config.toml
n_layer = 12
n_kv_head = 5
d_mlp = 1728
rope_fraction = 1.0
attn_scale = 0.0884
tie_embeddings = false
init = "normal"
init_std_o = 0.00469
init_std_up = 0.023
beta1 = 0.95
beta2 = 0.98
warmup_steps = 303
schedule = "wsd"
batch_tokens = [65536, 131072, 262144]
train_tokens = 1290000000
Each number is 128 + 32 x the weight over its row's rms, rounded and kept within 0 to 255. Layers, rows and columns count from 0. Numbers have three digits each. The size before them is the row's rms in percent of the matrix's.

# gate: layer 5 MLP gate, 1728x640, rms 0.0318, rows 1321-1387, columns 512-575
# up: layer 5 MLP up, 1728x640, rms 0.0306, rows 1321-1387, columns 512-575
# down: layer 5 MLP down (transposed), 1728x640, rms 0.0266, rows 1321-1386, columns 512-575
gate1321 100:155133061114189136090161146099093130104072163122166123134146152089206106108138165107089122161134138102096136197102115139115100143146180157120167141128072130165105123130166073144122115165137106
up1321 098:137120096126168067130098133143135096107146128127092134047135107099144124142180185143125202196160166076093111216155101145146183138133140154130112084102158198151150148164125122104130115115075083
down1321 098:106139083133113069120092167103121114123080118162147255165155156119096130113086053141191170117108100136078150177134177089149086101115157112155123116105137151123105073142123131119133152100128117
gate1322 098:131172130093118109122140096159146175100140107124154102160109106074159110120093189105083079101089095152165143067102110189134101145110114149108125056119103070166143100123083166119098104081176137
up1322 096:139103148107091116096119108101075078139137136054086096151113139096117070140119100082107135165056080148187071138166132107095135113155131174158181109058119071155137159146090126135146122114148180
down1322 096:153143090133143130150137139111178069139146117103101152174182111111112124123138178201169162076146158110059174131121120219112158110149096092071126100113125157149133127107132091147103151118121124
gate1323 097:134098129203061096097131110101139127115173134098080139140064138081052183096163065104131104113125112102154119090088135111096149141185077088161107137171072123101107144114128163068078123111091150
up1323 099:095112079192109167109129098075151115149127084160107157194079124126130135206140109141142091110103085133144121159152075150069128115159108130145136095116127140177067160173089171091072189139114150
down1323 098:093177160169139121130154116114072060139129119153106141145133096189154157164131067113085151183095116093115134181167069136081081112109086133141167116120125123149101107120076208133113147157150124
gate1324 098:147144120149100063111158116119123164153137099166118176157115146115160173122095166170136156131104118156133141172124127149097160130207093177152091168132107069142100112143131126102170105106118184
up1324 099:082114139077133071108135053105069072131182111143118142174160138153185144141142134162210143164225071159147111209171094164119104084134164051196138112127110123125179114151106127211139146072156121
down1324 100:103142117100094129086091135095154158142131189094054133152103107136138079173178150114034144139136092138115047152141164136171152156091153139139160186147170164091140173077171079168120107140138105
gate1325 098:125164104162154184086091145110141103061119152141154073125192161142145095110179084128069105118116117140178120100163159152129090120083093172097117104093075114104063174187181100143112056157066144
up1325 102:149139086148145050105153171133146085131118134084151153044155140113138196135107085133113116129163073140150148148094171039079129110127148108157125099111172069130119065129186104098148071090108145
down1325 102:143167107127130121117135108096096137172181122129116113172083116080119099113132115109097096102102107158103097141107123147104113173112142074143046089123165178127104099113093153159093125115147135
gate1326 096:154119174134192108128187148180138143069116111158142152127083113113159121112145148171139131189115118122116149161142160116121128097109191107182143098150107116159094117199134113103054118132089131
up1326 095:126167118141138125114136110087120112155091148159147125053104144114077112091128125111141154124175113128137156136043159146112163147098098145109111123134133092156166144088123162174134096209148097
down1326 096:087168088138083124111128133142108132112142181127121149126211139106194149132158109096111053151162093101159151154152085126083108145116102078135128115158152071144065096211099124090115161079091185
gate1327 105:122136137138163137102158134165111133113166083108155076092140134076086146102130128097120139110098087197162157144210145068137177137189189115083109151143088103129172140123142084112127117090133089
up1327 105:109159149137091089156075122141135103113152120117106169124023081147158109090107131133169136124159113125159073131144193135112155102110181083107136128148170140182125161152131087160147179093119070
down1327 105:127124164113125096150134101124105136156151116141067141067077181083115159144120133172107169121152083169168101139160222138083153120151143167161127074112145132097157145082136079135150128135167124
gate1328 103:156171133161168128106183097188190115124130166128178108129170138140111099119081133194173098160142067164125166144106155134093093138114141118086118132135165118111135061102114103103109125098137093
up1328 099:135145170154137117140149102167113094153152168135154138202144174106141108120166108102174119116171099114129143093098179133144148092131102123144155117169136103128164118157113124140180122114168124
down1328 100:082107139092105187160133130150092128142133135191118143162131155106156124114092116101155134102129102146107099136119153086125123142112186139122173093076169139132176146145105120131096102113106198
gate1329 101:109067130156116189088146143153126113110089125155121109157092125160159059158205136162155128078165119214096185158140120153157106143133110025158133081151185117100170124113095208093095147172137149
up1329 099:107101122136081070150143145169141111118050122110100182162177161136165117117165164099141154069175082128143087120199168038135158049131120143168115132118104143140144134112095121139083133062119095
down1329 099:115132074073149124137052111117101087119219103189143130141139187182110081157118124102046123135171137114126085078112084088143146117131141096139200156159158150084035140109157080165166167140114169
gate1330 091:125130115136202110155097135163142152118166106110128137099113099107173117091135141116151078123087184102150098041150171107144097120104201121120182138142141126092076111140187149106149102138150144
up1330 094:141167108156107138157121152113135100095134048097145176096053095111155099091140082113092079175078155153141140075106106040076139125144168105086168089093138133089097132174067121127182164150063091
down1330 088:105104129159100158106164109112148182160056190187102106140121135150066134129111137159145184126085054082163058125173185199128173134118085126197083120125095150138100153130149137199101027165182100
gate1331 093:170162098099097110118078104060136142180176178091164099101143155107142110130116095101229174166112110097092132140125124062121110149085176128136103129150170093072120089110079051200076114130166194
up1331 097:098100111159097117117081107147110156174162122150091115172140127149156108130097135110106097096131152098095161105105105095153070134185164167124180158157091189126134127137135063163146111090135012
down1331 097:125136144096111154175075085099177096089115159102184025089131097137056127149154097139156133094139118148185087173083105112110202155073096137159080112136168102122172086179119091139170132087157172
gate1332 095:199085177092123176117152158120158133151123157129153130124157154135130133138182123122078124164130157085129090093078127193140092117119157137153127092050116148077137155071093132102124132075094123
up1332 100:121096117123143150187107143148173109163218149083146141125140097078092166153094122136140087110101137134157115116118121113118110112077117134111130090173131193118078087144140129154144159114094126
down1332 101:124189138121145185110082159101157096076070153164179131109128128116095139176081176181115047105206184086117096117104117147114075083148125144108169140119114085092105133120118132108184113124143110
gate1333 101:140152066145111076164207121100105135075130148190184131118100128128130128144142159151128120114139192092145135083107122176153131126102036113115097092149171135155106090149120132132117153094137148
up1333 099:112157147106174142098127136106195167113137126175198141090123126108111171128117148119129150093145143149131218089133104125139173076089117100097186098125054111164096144143014152115134098139165138
down1333 095:117130122165133140116104126116109179105079122119118079095098075109167182158094155086130192117145151169174147101164153060117168133116208033219153126075087094129112102158099157117123177142069091
gate1334 106:159119071076162109096139166127167126158097057181130173133148133158122131127037073105141121113172130170139122114047143119180133125146112111122158117073097111109101109082161102109111064093124139
up1334 105:118088105119169149162153142164153104140046145151112114120138154114125153132106134153163087106080090132149168118100184132119133109123140130115171108085112159150114117143144152118107119104143171
down1334 108:139060088086154165101136173100136163112089044171101126115124124105172161092120046099127104122167108115089161099097162131162124127127016092103156127148103127110085108116089112118098123154110099
gate1335 100:122108059107136101129147136138096085138151139156105148070132124145175127119100139152124194149154107144098156124151122132078082167148109083149102152126119025151086143096151139109102139145137212
up1335 105:135123122113158133141115097093196154107117108129073208094130119113107111088173064122111069176101066120139104157080119090096148108131109131132137121111132181076068103122153127143127104150106135
down1335 106:194165150141107090112181168108080107111164069162099101185123133095142176135155073103173112095158108145170111114082081139167119128133125136165092165093098128142175107143117152123117105147121107
gate1336 102:111104134143105163109114094106135050108123128130073069114197155126073108117187175219071149177097123174138195108126132147146103150201123167110127152145162058103140186083214146136127122086164074
up1336 101:075124198160117119138102114132140111089138142112185156061111106084168174102156150125136169154140154115183133139114084057115144130103156131101069095152147173092064167110121055149185101142154111
down1336 101:142173133101076144122059141132118166133160172136160174128146160097130145131122095136161089113102075116111067083088134118107217076135144106059113182106166126164119097155095126173102127135113145
gate1337 098:062149085126118133136161098099123122154122141168134218147086137099103122142092123200137132180123150093130164164122121124119085093146179096151075138166130133142104153111159172116125168156104095
up1337 100:081110141124095106133175029148143104113101165102166119153155131048110104163107184168112095137135070170134165164122102124107068078123145099161178068081126136137163168118151069090124086128181066
down1337 098:119088103159142136078119080127121173187171126099131113090131120099146146116167088165099081129073108090065126164091108153109094202159106134118194116089140171186134107134098144227114154095243141
gate1338 096:155137112174137173115108146112178096118086107237121177156097146125123093083141133138147139181145148166123139129192116197106122179155176107169158143184120065097101145137134119160109213134139155
up1338 100:062083168137138175152109148128154131153145168138169131146166137072088119132171146155135127091163178156116099134119067094104092115126137102164182168217149144054113113144141202125130162095095219
down1338 097:083168103136136098175125118128146119076070140097106141114190116153107104158140105134083116130191123140155139146183182169085151102141098154118115115177083138175126121118115078168089118130159097
gate1339 103:154106125097190168135182066152131156098120154086139102133061121102097086132124161074112100170182136128129136125111127075162114129118143118095126112130094076146188088149096112101164128156150147
up1339 102:139119130104110110075099070113117183086144148053148143162101120136143139098097169090176180184101147131109093159104126128136239099124041126188129114133109136138131143197073145067122143177122163
down1339 100:151121109160097133132096099178084123127136150146145135142145116105131156163119114072150155107175067109062133095132149123087122092171147157113143167164131170101102155119167111114118130113191157
gate1340 107:093144122116099188092117145137142065201129108175112120057058115097096193163168166132165123093181111122154203131107150137169172118115109138162131137137136132137167142151111119098109169154144166
up1340 101:147157135136077085210111091184088094110107126171136095116109146169127109145138137126125117141140095159108144104143186128122133130177130079117109199141170226168132162121153085152123140121141143
down1340 102:104067160112095162075136126133114132147125078142122056103109118073126113161159110160135136112148131078141100107102090139159125147119191154103162116122133080153131134103158112111179160061119094
gate1341 094:205102167112098115105103115130149165185128152091120117134127143093153125093092089115144124152107092187179162075000104093121098176112075181104094102090125090146176114121104145142170136118115070
up1341 097:103139155141153218121104138096118108094141163150099077096110114109099153140145113183156095066136139102076074200156132096122156105097133089123174110127109118105126128191132198134079058143118104
down1341 098:123154142092091122147081131102147122104104140101131171089082170101171128174160092125097132146108140136170094109086171101096137147136131084217155152107181145183145175104100167149140150138136140
gate1342 094:128108191135096107150096065128194116133117128085144142116155141176099116153146142163124147142144114112159156117135089148080121104122121118142174121189079121117175130126035139093153181094100149
up1342 101:082147115126116061165151170109117161123121126158124079117108096146147097145174162137165146113102119121062161078099097156162134093098090139130088139104101172101131095085146050113118134149132095
down1342 098:124131150183091096105127135109156117135153144117103167076112121087107144116130164121091096074096103119151106092132153164115116118082078079095119168091204075086117156098120118062148141139078142
gate1343 105:207099125131092128141142118156118141141130124069094156118169114149129161138118141129198118059090082181122155142111115052114146146130155120094168125102159138147090131161077128183181140091122141
up1343 103:099137114093135141126137159134145099112124098108161101095108162173129180159114082124163103064068137137092146117123117148105097127188071118106115111138178112057128139143133109108081130144154143
down1343 103:177096104140101091114136152137201110108130165126138107067154164120181160142125115072134107167180125043182075137082103099149134113149066093141091165113033077186162135140193138103138086145174121
gate1344 100:158139145118104165130120083144081146187179152121170094164063135178074131072102162100157123150152141091111136144103130089097105107126143154087074126106138144145105130160080141138106086105116132
up1344 099:110185111137127156085056136123179124120152103114135068202128120189142098106117163140085102112104117084121090087078118174073134145164147152085085062172056093092197123128129170156104114091075126
down1344 099:127095126162098108116111099086155149141168147128105109152159115099146139131095179131143101126178170163122157093160119083169098114103076151174081158155148047169166152138181081079127143117135106
gate1345 102:091153104145118101146157141183146121176100125090165147112127152159092113105017159120060105100018154105110098129088135135156111152088138121128082133155165172174132110148089135144129153094119174
up1345 102:090138116146189119112148127119103167124155115124192000086097178148139174144121099148124142093168147171099081070124117105115093146185121157102085057101127154142085144123069167116108113143148129
down1345 105:101080167182162160145136131124069086197159163187164108089076161129139130082181077120136113111103115160052131124107147109168098162102155072137092073105188101112151172136139152162109090082113163
gate1346 102:186179108150159150150143142144106092108155129124158090098164193152147123154127061067108099115130159142145109108106131149121170149089055148139158157134146088160138110145150159106121154183074075
up1346 103:157103175146130072070173072093156104138145096151165132123144139109149133161078148081145155160127104077089163081192241064097107121146122191107075091098141141236213120117134117140070125114103061
down1346 104:137138149110180128095203142146130137097151129183075134136136145179107124169135130064151121136176102121117163126122204107133115178114124175087121111176099124124133176115105109083151110102116135
gate1347 104:139179141120102095129119116086165148076139092105102123133114107179116070143070164165122092199126111133076164155134153090159087150165090095131090133090103138143093137169057125101109073092060142
up1347 100:089202089124133091159123088128117139100116112136137123135117090079148211126105106145098172090124076092109119093117112175167196121084125138126097084098090086169140118092090078155041138122156033
down1347 098:134105178108103121160128126158131125102118132195160141135140183124096111149095153139143119177163144167124170120113130047089093142146160135175160166156152161085059162097169094147181177109115171
gate1348 100:109095126189060148151135055167123155098153149152119112133134126104140102120096145141123150115191141090062132075054111103144094086153113149121136152158139179135139138150219137090085127114133110
up1348 100:119174121185131089071090127143121108177144063129135118120170109107167113124103108142098114139059127071089098098175142129074154169046125121133144121103167150162132159057208129132099077116055131
down1348 101:154161113135121170120136158097122108055153109135124137144133147101183113132093120170089107134123083112169139149119122114093137159126116157000118103102078140079109078119140180099132047102101101
gate1349 095:184068117147125129165077113159084120154163161175076089197059123104154141145108114077149111125103078107113140159135201138102173110143136147145088134120092163161113170131142130114124119107168132
up1349 097:145175108091159125109129127123084124134172081148147114142148156142060089086150127140133148091137136128136138170175117171194158139151164145113123095126136162177174179069099069094116099168089066
down1349 097:101177118120140101069145112073108075112120134098179096101118163100126124088138064103093151053176117121152089149131062100163148129171154115138122132136146155148122074083127106141145118136071136
gate1350 096:074112135125161110167112161091119123151113139126133117104103092128206124135151146138134114174157136102144108113142213135095143158132109120112148144103142117110105142132102111178120170099220093
up1350 102:156121080057112085150111144079137127219114159167056096068134124112154136178137163064114185105110076125132090149112113179150094199166200212073090149150115072135176164136157112114149120096114113
down1350 102:115100166100146138117117112151123168130150139125083121119155170128137109098094131147172104163163154134117126158108096150158126149115159167204139054144077112135149168115093127128197116090066082
gate1351 100:095160138135132123171175130139131107094103091110121124127135159149125095125185037120149134069146170153104110121129150155177136134121145165111090137109126113120105152187114189107154128019093117
up1351 094:112095107139157107132153159144113104191098138123129160127153107127099080148152073142147120146103137121118115113147141133140064158066140105110073084133148189090156116156112132066164128105115195
down1351 092:135116138185185135103160091171144157140140114128144163120087111123080176058088224156170111158140100114129144084107136149150093144187087142157167165157093187135067144161124048151151122132182126
gate1352 105:109121194158173143153144159141175137195148155126168137191186127179099112165069096133165113151131094167151154181094137151155121175108104118143153187150186142136154123074135142138129125146152119
up1352 104:139153096123120133114113154113107128135126123128151115148086182073128172125138155097118136120132111108131191128130123112100103146127143154089102105166162104082133111127158158164102130124107188
down1352 106:139109187062155130122074155101153103180105110097160132090130131144059095144114063159195131148131087113124140138079079165098084127080166150106185122115121125148161161078126161131133099129108166
gate1353 100:192084095184122149146122186156147181184101138090101107163082147135121129102103161122198147169128080120133132101129218113127146103118097064147164156143149172170157094148108124128149129084176111
up1353 103:132096080139088138104128135148080134136189135159131090143120152107120118124113186094157164198176065153129180176091161131076144097081151081117096098177185159160098150134164147095123114121123146
down1353 101:136139120184118081101101133200150112162144111119176163158198104095123154161125160124140123126124079091154121171182155115092142106122077104135178141120147128136163125056147131103209130149153112
gate1354 102:118073123089164117124123116204128195104103103134148169111127051099109137138114099187184082098148104136140128125106089093105195131168109123153064132107162145138095109184113120112172166120098116
up1354 099:079156099161094119082148142091101121088132130088132192093117116114141163117104113193139127138135110106167093172127103154196174150153094154122148071168097168142129151154149097118196167077171163
down1354 102:114121137115112090131109134110165139101119067122100098091134091129091142100132116094226138076147118151146178181123144110111104141150140093110133131144182125064156176115108129161118155145158153
gate1355 095:197139125145149100129111121175080085118164111123150117089173141195115051076163114165084092106105192182168175095073111096104095078135139139104161160106147115103125114095145149116131114112109189
up1355 097:112194166085125120070098098102108163143235147103157125088149193168130098104137184101131125120118169122089151136084085160101095194138127093143110114153144121095124124106149129100085094122095145
down1355 095:123162131147145108140166078136119167139066145180123138125142177130128122147076147165147160111128136163152142103105156141105101164123126097222181104149132125129158151145084159126112134101162134
gate1356 104:129106151114160129089090158094063110152152127102140091085149112128081127142136098101100116127099072188141151111143130188148148100088157105152154171186137125157153057139126134101164172023134133
up1356 102:134140110118090147127087080139093105082157164057054109085140109206124138107165086104173161202167131137145170116113143069150126132082131164087056126075096146113133205094155073137140104141122128
down1356 104:152061101095106110122208136144145069119077160121075086104150141149165131113171144132103155157128095097105119129109190136136154107114105117130077138079114083163158180138092070162152144149123115
gate1357 101:157098068094075129138142066134165121118129105119141118116097152100171144134145155103146145153152160129120133053110148126132194083108147087158136121177080120167163142088132119187151142106143116
up1357 101:104188111124133131115113158186137103181172139142135124146152144144069153162098162123139133120089111076128098177136136107044125139104125150178105127172109135166149156126138119137166124090110098
down1357 101:174148167100097082066160154069092102114112101115075104132162120133163096144119112086054137137085108193131129115124126130127170126138114131106098147121134133130114130097105131139095153158123150
gate1358 099:156128116107087083067172115102144135176095143169178135131097130175142101150127112153128123173146167124083119064136168137174141132083093147178145112098143146150164082138099105128116114163177122
up1358 102:114094146124118110130145120122150142089136147119114165176172139169099087215142114168149123063151143115090106108129167070154103160119117142150117185161126122113084088166189133099136115169158141
down1358 102:194162101132139138080076138116089122111133117161160172156149120112133131103140088142148110115152140173129131113125151131118144220154162083059137121111093079147114122074143182166107103129070169
gate1359 101:113112111120122164082119122140103157120100200131131056112133126176118115085123103138119149104136196158162159146054120172078184154117141165135154048112116169100113138121110153128112083120087162
up1359 103:199110081092064180134108042095129072148136110110106091078142201129148130132097127103077194136111125083123151165130147090113135122159111147075129086070118097147183136125131104171182219117093108
down1359 101:085061096105084155127165145123150104148116108165108095109166124103122084105123093157130092126084066122082155080158130126153118158105125126118132133090073105126139146102090188126140110126104095
gate1360 101:126089073103184139138137131100097117145044159106035159105133097102172106089183071081093144071112121136109146142167164172099158119157159082181131132133157084104072099143188147102158134165151161
up1360 100:109151135133107162122123112118145158136117194106128117157150100136142124086151111136181101124135124096142124151116127101106113113154081125114112149168222117116120100148108153100111148115082120
down1360 102:126140194085163081130062167135115126114165131119168080161092155167083154121090152167137165134161162184131127085122122144107146140134181155154176125169144136143136140101080114168120109043115148
gate1361 110:138165068102151049079148149098113126090126112147116123084159187129140095142181073073147188159119110188081156066143206123101181147090125164148093126132152130140193113111160123108137134160111131
up1361 108:113130157126113121121085127173095123073090085186084152143179139114189092108130127091153165152152142175147119121107054113114135114155155078128158152127110146058123121168140112088077111140059148
down1361 107:108149110182162130135154154173099161152046094108105157122113096133124140183122160169103146128160093174164092099122112114169172107085098055068102140121065150117106108183087069143139133158143143
gate1362 098:151098084074143125072131122118112084135114123129098079163130143189122151187111081154133091159171052178135150162132148163159062159088163116178135095121154132107118145063152069096153140069130112
up1362 101:137117095115120106160139052132193160154143109082147167137171067098124109102156154112122102110064118205142206098158136110135123100130108089140163161132170125123063125109109134124133157107147199
down1362 102:111104152131116106143131140148098130159069088134129223155088192139121121134142128104128087128122149140105187119091125122179119196177129091224098111151092126125165120105096157125094086066131126
gate1363 102:090161133136098118132077113134155063167157093163173142139072156117143130152098140115125090131102055146169115129106108181074107090151114175148110106176112112089126099137114122182125113153159113
up1363 104:147081096166147121133075081139144167058112119039101164127154152171145121067143081094124098092159093152091112139168131154117113142112077131110141116096151108091169115188045132106099129105130138
down1363 102:082107136111113184116088072092081130184143140130138183185044079111152141106134068120105189145125136200075162125111158154146127132154170099062145069174158102111113118127065135179178117144147120
gate1364 101:166136117123114143127134115111082173131133093149083118202123145156035119095124156153149141160177157128050123169179134100182149091139157142156115102098144129133123137151126109103154129097128095
up1364 097:127129119094084060117059158145114124109152146117062135117195135084151161136097144128126118111137089092120109142208106154146134070152155142098047101065109129153112120123086131134123154135117142
down1364 093:129112142167166113138228110121104159138124178158113139107126163169120069164173129174077095139096131130113158074089117133123106184128101177128205141178179103154164074174120133123100124097109161
gate1365 102:113125166154077139094123150098185130145126157135114146121139138117103119067128147116098106115163146083119148136106093178154094111097103116172136138082068193186191109055022184112122082172157165
up1365 104:107123115139131044185109094121157102150137131079090198087095177095116171112126193147150113151103106116136093174132109154099134061135096126157154185092159098137134105067179157117139146173156090
down1365 103:140175101139121131147150079158103182106134142146079141146108155107110086137121076098126082101086130114145093152094109094080154114148157132144077207155161146158131104161201105118108172128123185
gate1366 092:160158142093131084141098085160120129093079119121166105107076144156074164109086187142114151138085121117100165114163119173130121150127107113106114150102084153125173159063154144129063089149136139
up1366 094:093109087132118165167075100168077084148122132139111098134123118095109159133078138077123163137165143161123085207175123160098104078172180152112113114126154119098121203140129123112131184155086145
down1366 097:131107109125146209147183217070124176110137085116118185073137065092122130115169114114175144093128132127092089155108168116102133127087076129065064110141128111116131152150094150168106183141102128
gate1367 099:101152208185106168086130190135131123178086094095136109142128131118120163108157133157126100132102149140189164157162148149071113100103171116119165131152130141111132174146201105105118117171047092
up1367 103:134133089133065137157155157100129113168102083084167108120110134135167058115117161150026150109137121152096117166107123073140131081137133065099112091137217118145164121132178160159131114146187129
down1367 101:127080134139082152085160225086070145133173144108102180136099162152156155196072072188115142097196128149157137090150141172114122086149144122048100126083118161154163192105137121114132140148091108
gate1368 096:128137188097127096134115083145113092150116189119145128140090121143106114083131111155116091144121117176112111141131059145076161165172181091180129084201125107154143102171080114099134123152095194
up1368 097:156136133123138154109121118128080116190098198161094147139196103100166147139140123129109150176114145094099092112175134152075075135175143148112130090133098149158088098140128075142116153197096135
down1368 097:134136085081133130108072153033137091138152101159116104052121124102150167107136143154159146108158148078079115131144080136181125145090133104158046182134135149071109183131133127115180131110125080
gate1369 094:169068150116096137086169162104124110178160154166171132113115159145095179108109109109144137112112125079146155135111098079122125126125150127162100108114224079141144106131066089100122091127119165
up1369 097:166162129123118086123143096174101170120125124194088162136126145141139123135067187151154184124133154146124149152113189110078116149163111122175149149186135103065116073101127104101142139099143114
down1369 097:101131128149130118125169142122181100189138123157183082065080130188171109157149119103128060094129079103135060100196147114173176108125171094085125118097141142133120145157119149165103111173173098
gate1370 099:094061158125119146090123183088171146165141181102186131174110096150124159107117142127124040101082140176130174084117130214184102110158152147124113172138147154162197098113218157155164092125088102
up1370 097:151143133178125151112141166097138136106076147100119159164091098141118142141173181142138078157128161157097116138124114161194086088133100129117100102114195130167142109175188129166162148143157142
down1370 097:157165132151179167165142122100133138126091115074154141075159117186092146158156171077145129132148065092095148162130113055130142123137116133112117092155177144177067106156111124102132164126200156
gate1371 102:144115141163171156093062144135116143153136154090061143114117133138131118121117133100097113159129150185079128126134180128115149188113161176129121202167096110110129174188104107097134143102071113
up1371 100:116111133158152186087043160109101142123178139150060091100131138099128143169144135115107120118148150147039101113172197181104129164091167146152099196159103108148088134136103085123096140161163193
down1371 101:141115112110138148104105137102150077089084142151149099093095137122132133153152144170137162148108162090140083113169163170126157096114109119122095136122128176131059110144116152155104096151172140
gate1372 097:155101134161120103129104118088202080211157135162153072116116115138081155134188124089118112084075098134133144148118131142150145114136101113087160126115166127084101135122158114145110118103089161
up1372 102:155133143104158130123088190126101094161203125141064073141199114089065124064148093145178109109205106124158120149085151099160132129139168133133102127101105095156118075147192143122142150159102089
down1372 102:134165140077105096150115120177079137123145181097162096136065092151153170103154185094100109096168149148097074156078123122132157133122144077129142135146108142142191072105080097116109160119159114
gate1373 113:133108123088124144088155162090126104133054078142109118175138143138113046154202085141097140067107119149142206155125145102119120144124109140140120138128143133118156127135186156146081103136113147
up1373 105:126151158114144177093085170076117093148154134175141128143110147114157086077187139118094138121157121101099152140107144157104045161093120156166136082181230105202146153109140117097175139131132137
down1373 104:163159150154138123135098178107167148094185131162148132109101103109121118128117139095179102123141170083104098118148166153151083099088090127141194111099155059167107149088105090128106176109153125
gate1374 098:130112093164147074103079131153146080151135113127134086101107132164143107133162044059185161139169121043084112136130168048112164154112164104083165096171132106160085166063099117119109082101096156
up1374 099:151117048101093178153142147141094088192140134217118099086106103159136176165126139115116064128075129139157111163156100192211126141130142066134074141093142157164162134145172121149135149105167113
down1374 098:171116094080140130134068143111109131094129128144103132131147184106140113120136072138116142191159169128128158130135216201121132136118090123165120109110141149159117124108129150137126165150122109
gate1375 098:096063111061134111140071055125129108174188176039124183153133121140117075140155088145128113208108120083167127115116138129082159083113128178092131160075103153154154122134175148113151131086098161
up1375 098:107143104114167122088127151078103074169179148149116129134155157140087134104140034131119138142112069125121103131167101182124125050136165133168107152104216175081092096086123075096118108146191080
down1375 099:080200201146125119154112164173146156090110107137147162103107116131151151114163164055155152074147172100114059180156145116121173175191113099114118131167090132161108117166088137108109100133150161
gate1376 096:132122073114108132157120118156149082157129103148149141046126098115109144108093118124148173082115170146085097085117130136119115182144084152070069171096123124147131108093169118161063128080107124
up1376 102:153143119143071119124070149097135115146154084166164189064111120151147158124151127140205169077133146171123114137171103081142153104187109166095157118141131107112107167174113062157125101149131127
down1376 103:102099141180109106142166131097119090154115129122114156137123196200089111152112144118173160114140111129115131109126137073108082054149099111145108158172152122099165166171065137115147104205159106
gate1377 100:104137106114123155133170082095111082159160176094095118145112142089039167164155120101131104075132095134177096138102147110162115102158138105133111129117164102108157148116078132136102187150130118
up1377 100:173126131096176114089132090127143118168125164122107097128156118098112149127158096075132125132056077073132132131112133079188084082089170069119144105129181093103146167095144152100146148152119105
down1377 100:163090088146141122118120115102108148138137142078160104188141085142117187050090105089052140123118168118128215072146093153113125103079188106049147096146169154098158183149151050113125106136112067
gate1378 100:112082080137180169155174105133153091127118148144155130162125086147127146156096146151125110120143132162101100111115149142124077097121062163124144141133060050109132154183201135169117131076099169
up1378 101:068146177071125125147166123164104145147102173103098150127143173106101174152107149121154161072086120097124177094140117093105100131112136092157127135083085104159145118167112170079099130156133108
down1378 103:116149120154002159159172109085161103132126118154087138155159143107108068112114144134133111094108142090085147149128102090134097144111160110168167152137173149092181148140104102135147135151157122
gate1379 099:168104119152119116136105116143128142130102186064178101160135112091095116157128122116139081081138146119077162165134128046113067066151123103065152150138155094158127114101111093137104088112072105
up1379 104:117112125167180149180152118143106124080135158100143148070102092079163074149138122088115069084145151120118108146120138113133127088116103086104148090095136115188088067177104103131112156089126181
down1379 105:031138066151187050116127157086182095075135138160097139065115130118160104135147134110095060195125146160150101056106104191162116115124110099169131110129126129134118132152129146114098131142146161
gate1380 103:133139149065132151120131181166118109082065166033155119054141149156154146151188125129120135146177106057120139099136156146124126116209077120107162098177094092135108102113088155140160136127113129
up1380 102:128104115133131114150109112099153127098127172129156158109156141081148102134152131127111115128104166185147110075185118096111109114117099127156195145107156125076093120129135092122170170126140112
down1380 106:099112170135138139165107123121160142090145090098068121098101096128141111222129115174122140097109173119100127052103109093076116144131181141161108122104074123121158155096127156158142112150079129
gate1381 099:126139092081165134107140112134121106171122131138148075142144137098151125161081125148099171111164126144104149070138144133111165143071138104129155048163141131093142170068165142133160096122128115
up1381 100:108166079178136149137168102121104113103151122116162117153107130185160159132062084131087111030142153138066118097035169103156148140162185085175117119109111137110156117113173116135120150119146135
down1381 101:125165082109145097135129216110166092126127097155158145110167146102037108164120138150154165173152131172178073118110157188123153109099079101187146171174146107176093166142121104098143162099070109
gate1382 102:172063101122205152076119161135196157035065119099111101073178142139147126121174132140150116155154124139110142095101101170210161078209116113166167090131126077146093124160093115150119164092117133
up1382 105:143112125201100071095119161180130178169109082128122175133096150145117041178090112073117103118062136184158137161064178089052172158143103107052157121132086122101118146099144109144108089167135186
down1382 102:156085154112148159102152059065117141121153102170115160107111132156111152142148093146149145132128174108138171095129144166163176136099171048146109111084179151114084130108104158106155131189124179
gate1383 103:166106110112135140089205105139157134171120095091174131142097104129154201061124125168194137137100180128140191160116117128146114172189071123137182133114106102199137109114123142151052146117139071
up1383 105:135149120170113071200120131113121143172153086108091080069172125164186131177130112149088120095121159118135137172146116130127162096149158137136097177129188081099132110095156128110104151181138049
down1383 105:099063116145114108141208163175105121125095132206096105107133145123130064135146074120098117172137160165195134135128113129190102066141080143117167115188108095153173149132142128078098155131164128
gate1384 107:156079094092112132123117163134132094116169161116128108109094113127076127186174160124162096132127159135060129089143164155083106154163130149109137108184158119148087123102148143123115170167157099
up1384 106:142158125134124118144103144140091072132165087124136084130147150094220145085133119106123088064117196151064138109079153175161145144072114112152101115098116132177180108105078128184129193153188102
down1384 109:127129105142115099141170119125078082147122122104212124148128155120130117129102165111079163145104123131127064079127129067153119131141145122110156161143099125152154136118108142134116130115164154
gate1385 095:092142124096060078151070114169124149192103127119113123136123129120141119152098173107087105083100146108136156135162082118146189150140106191106084132149162155112103102137117115135079128142106101
up1385 098:095152192119124101139149167142160128167162134140150107101114140103110125063088098097158145132116105103151138170191120156100110132168067102200109208061127151128107127107158142175037152142112198
down1385 100:209146121117122117124071148096192226125155117118116127165109161139105079132119122165073139154117118160100152134114094206126101097074131089154076113182155111185123141130100154141179135155100182
gate1386 104:108117171185118107126115148136134136108080112108070157105146116140137147165111106086154165162122147179189088138145123108104113130220100127102103139146107129149161109109165132146130210151105145
up1386 100:064140113213128092145097104155133099115091090162130101139110122122087097054095151080116136115165139141140175086141156120123071093147099168114113104158058131092125070064201135130075207137115101
down1386 104:131156123161109098142106102181097122108108048124172162118116116115082172147097127127109126160105204155166169091090122131133109111145117075186102115065078172141192065139139084109098108097161132
gate1387 098:153054073038150161093221107114169120134142171105079132146137106058120113118093123097126128140093129067110069102121122181145106110202116178113144137077142084072145116096133175146138120178173154
up1387 097:147166134225144070103059119100112091142124127111132118063126097165125138066144103041103106157090095166142143109086150137088126107107144135119122155166147118166107112157148094175185139119137109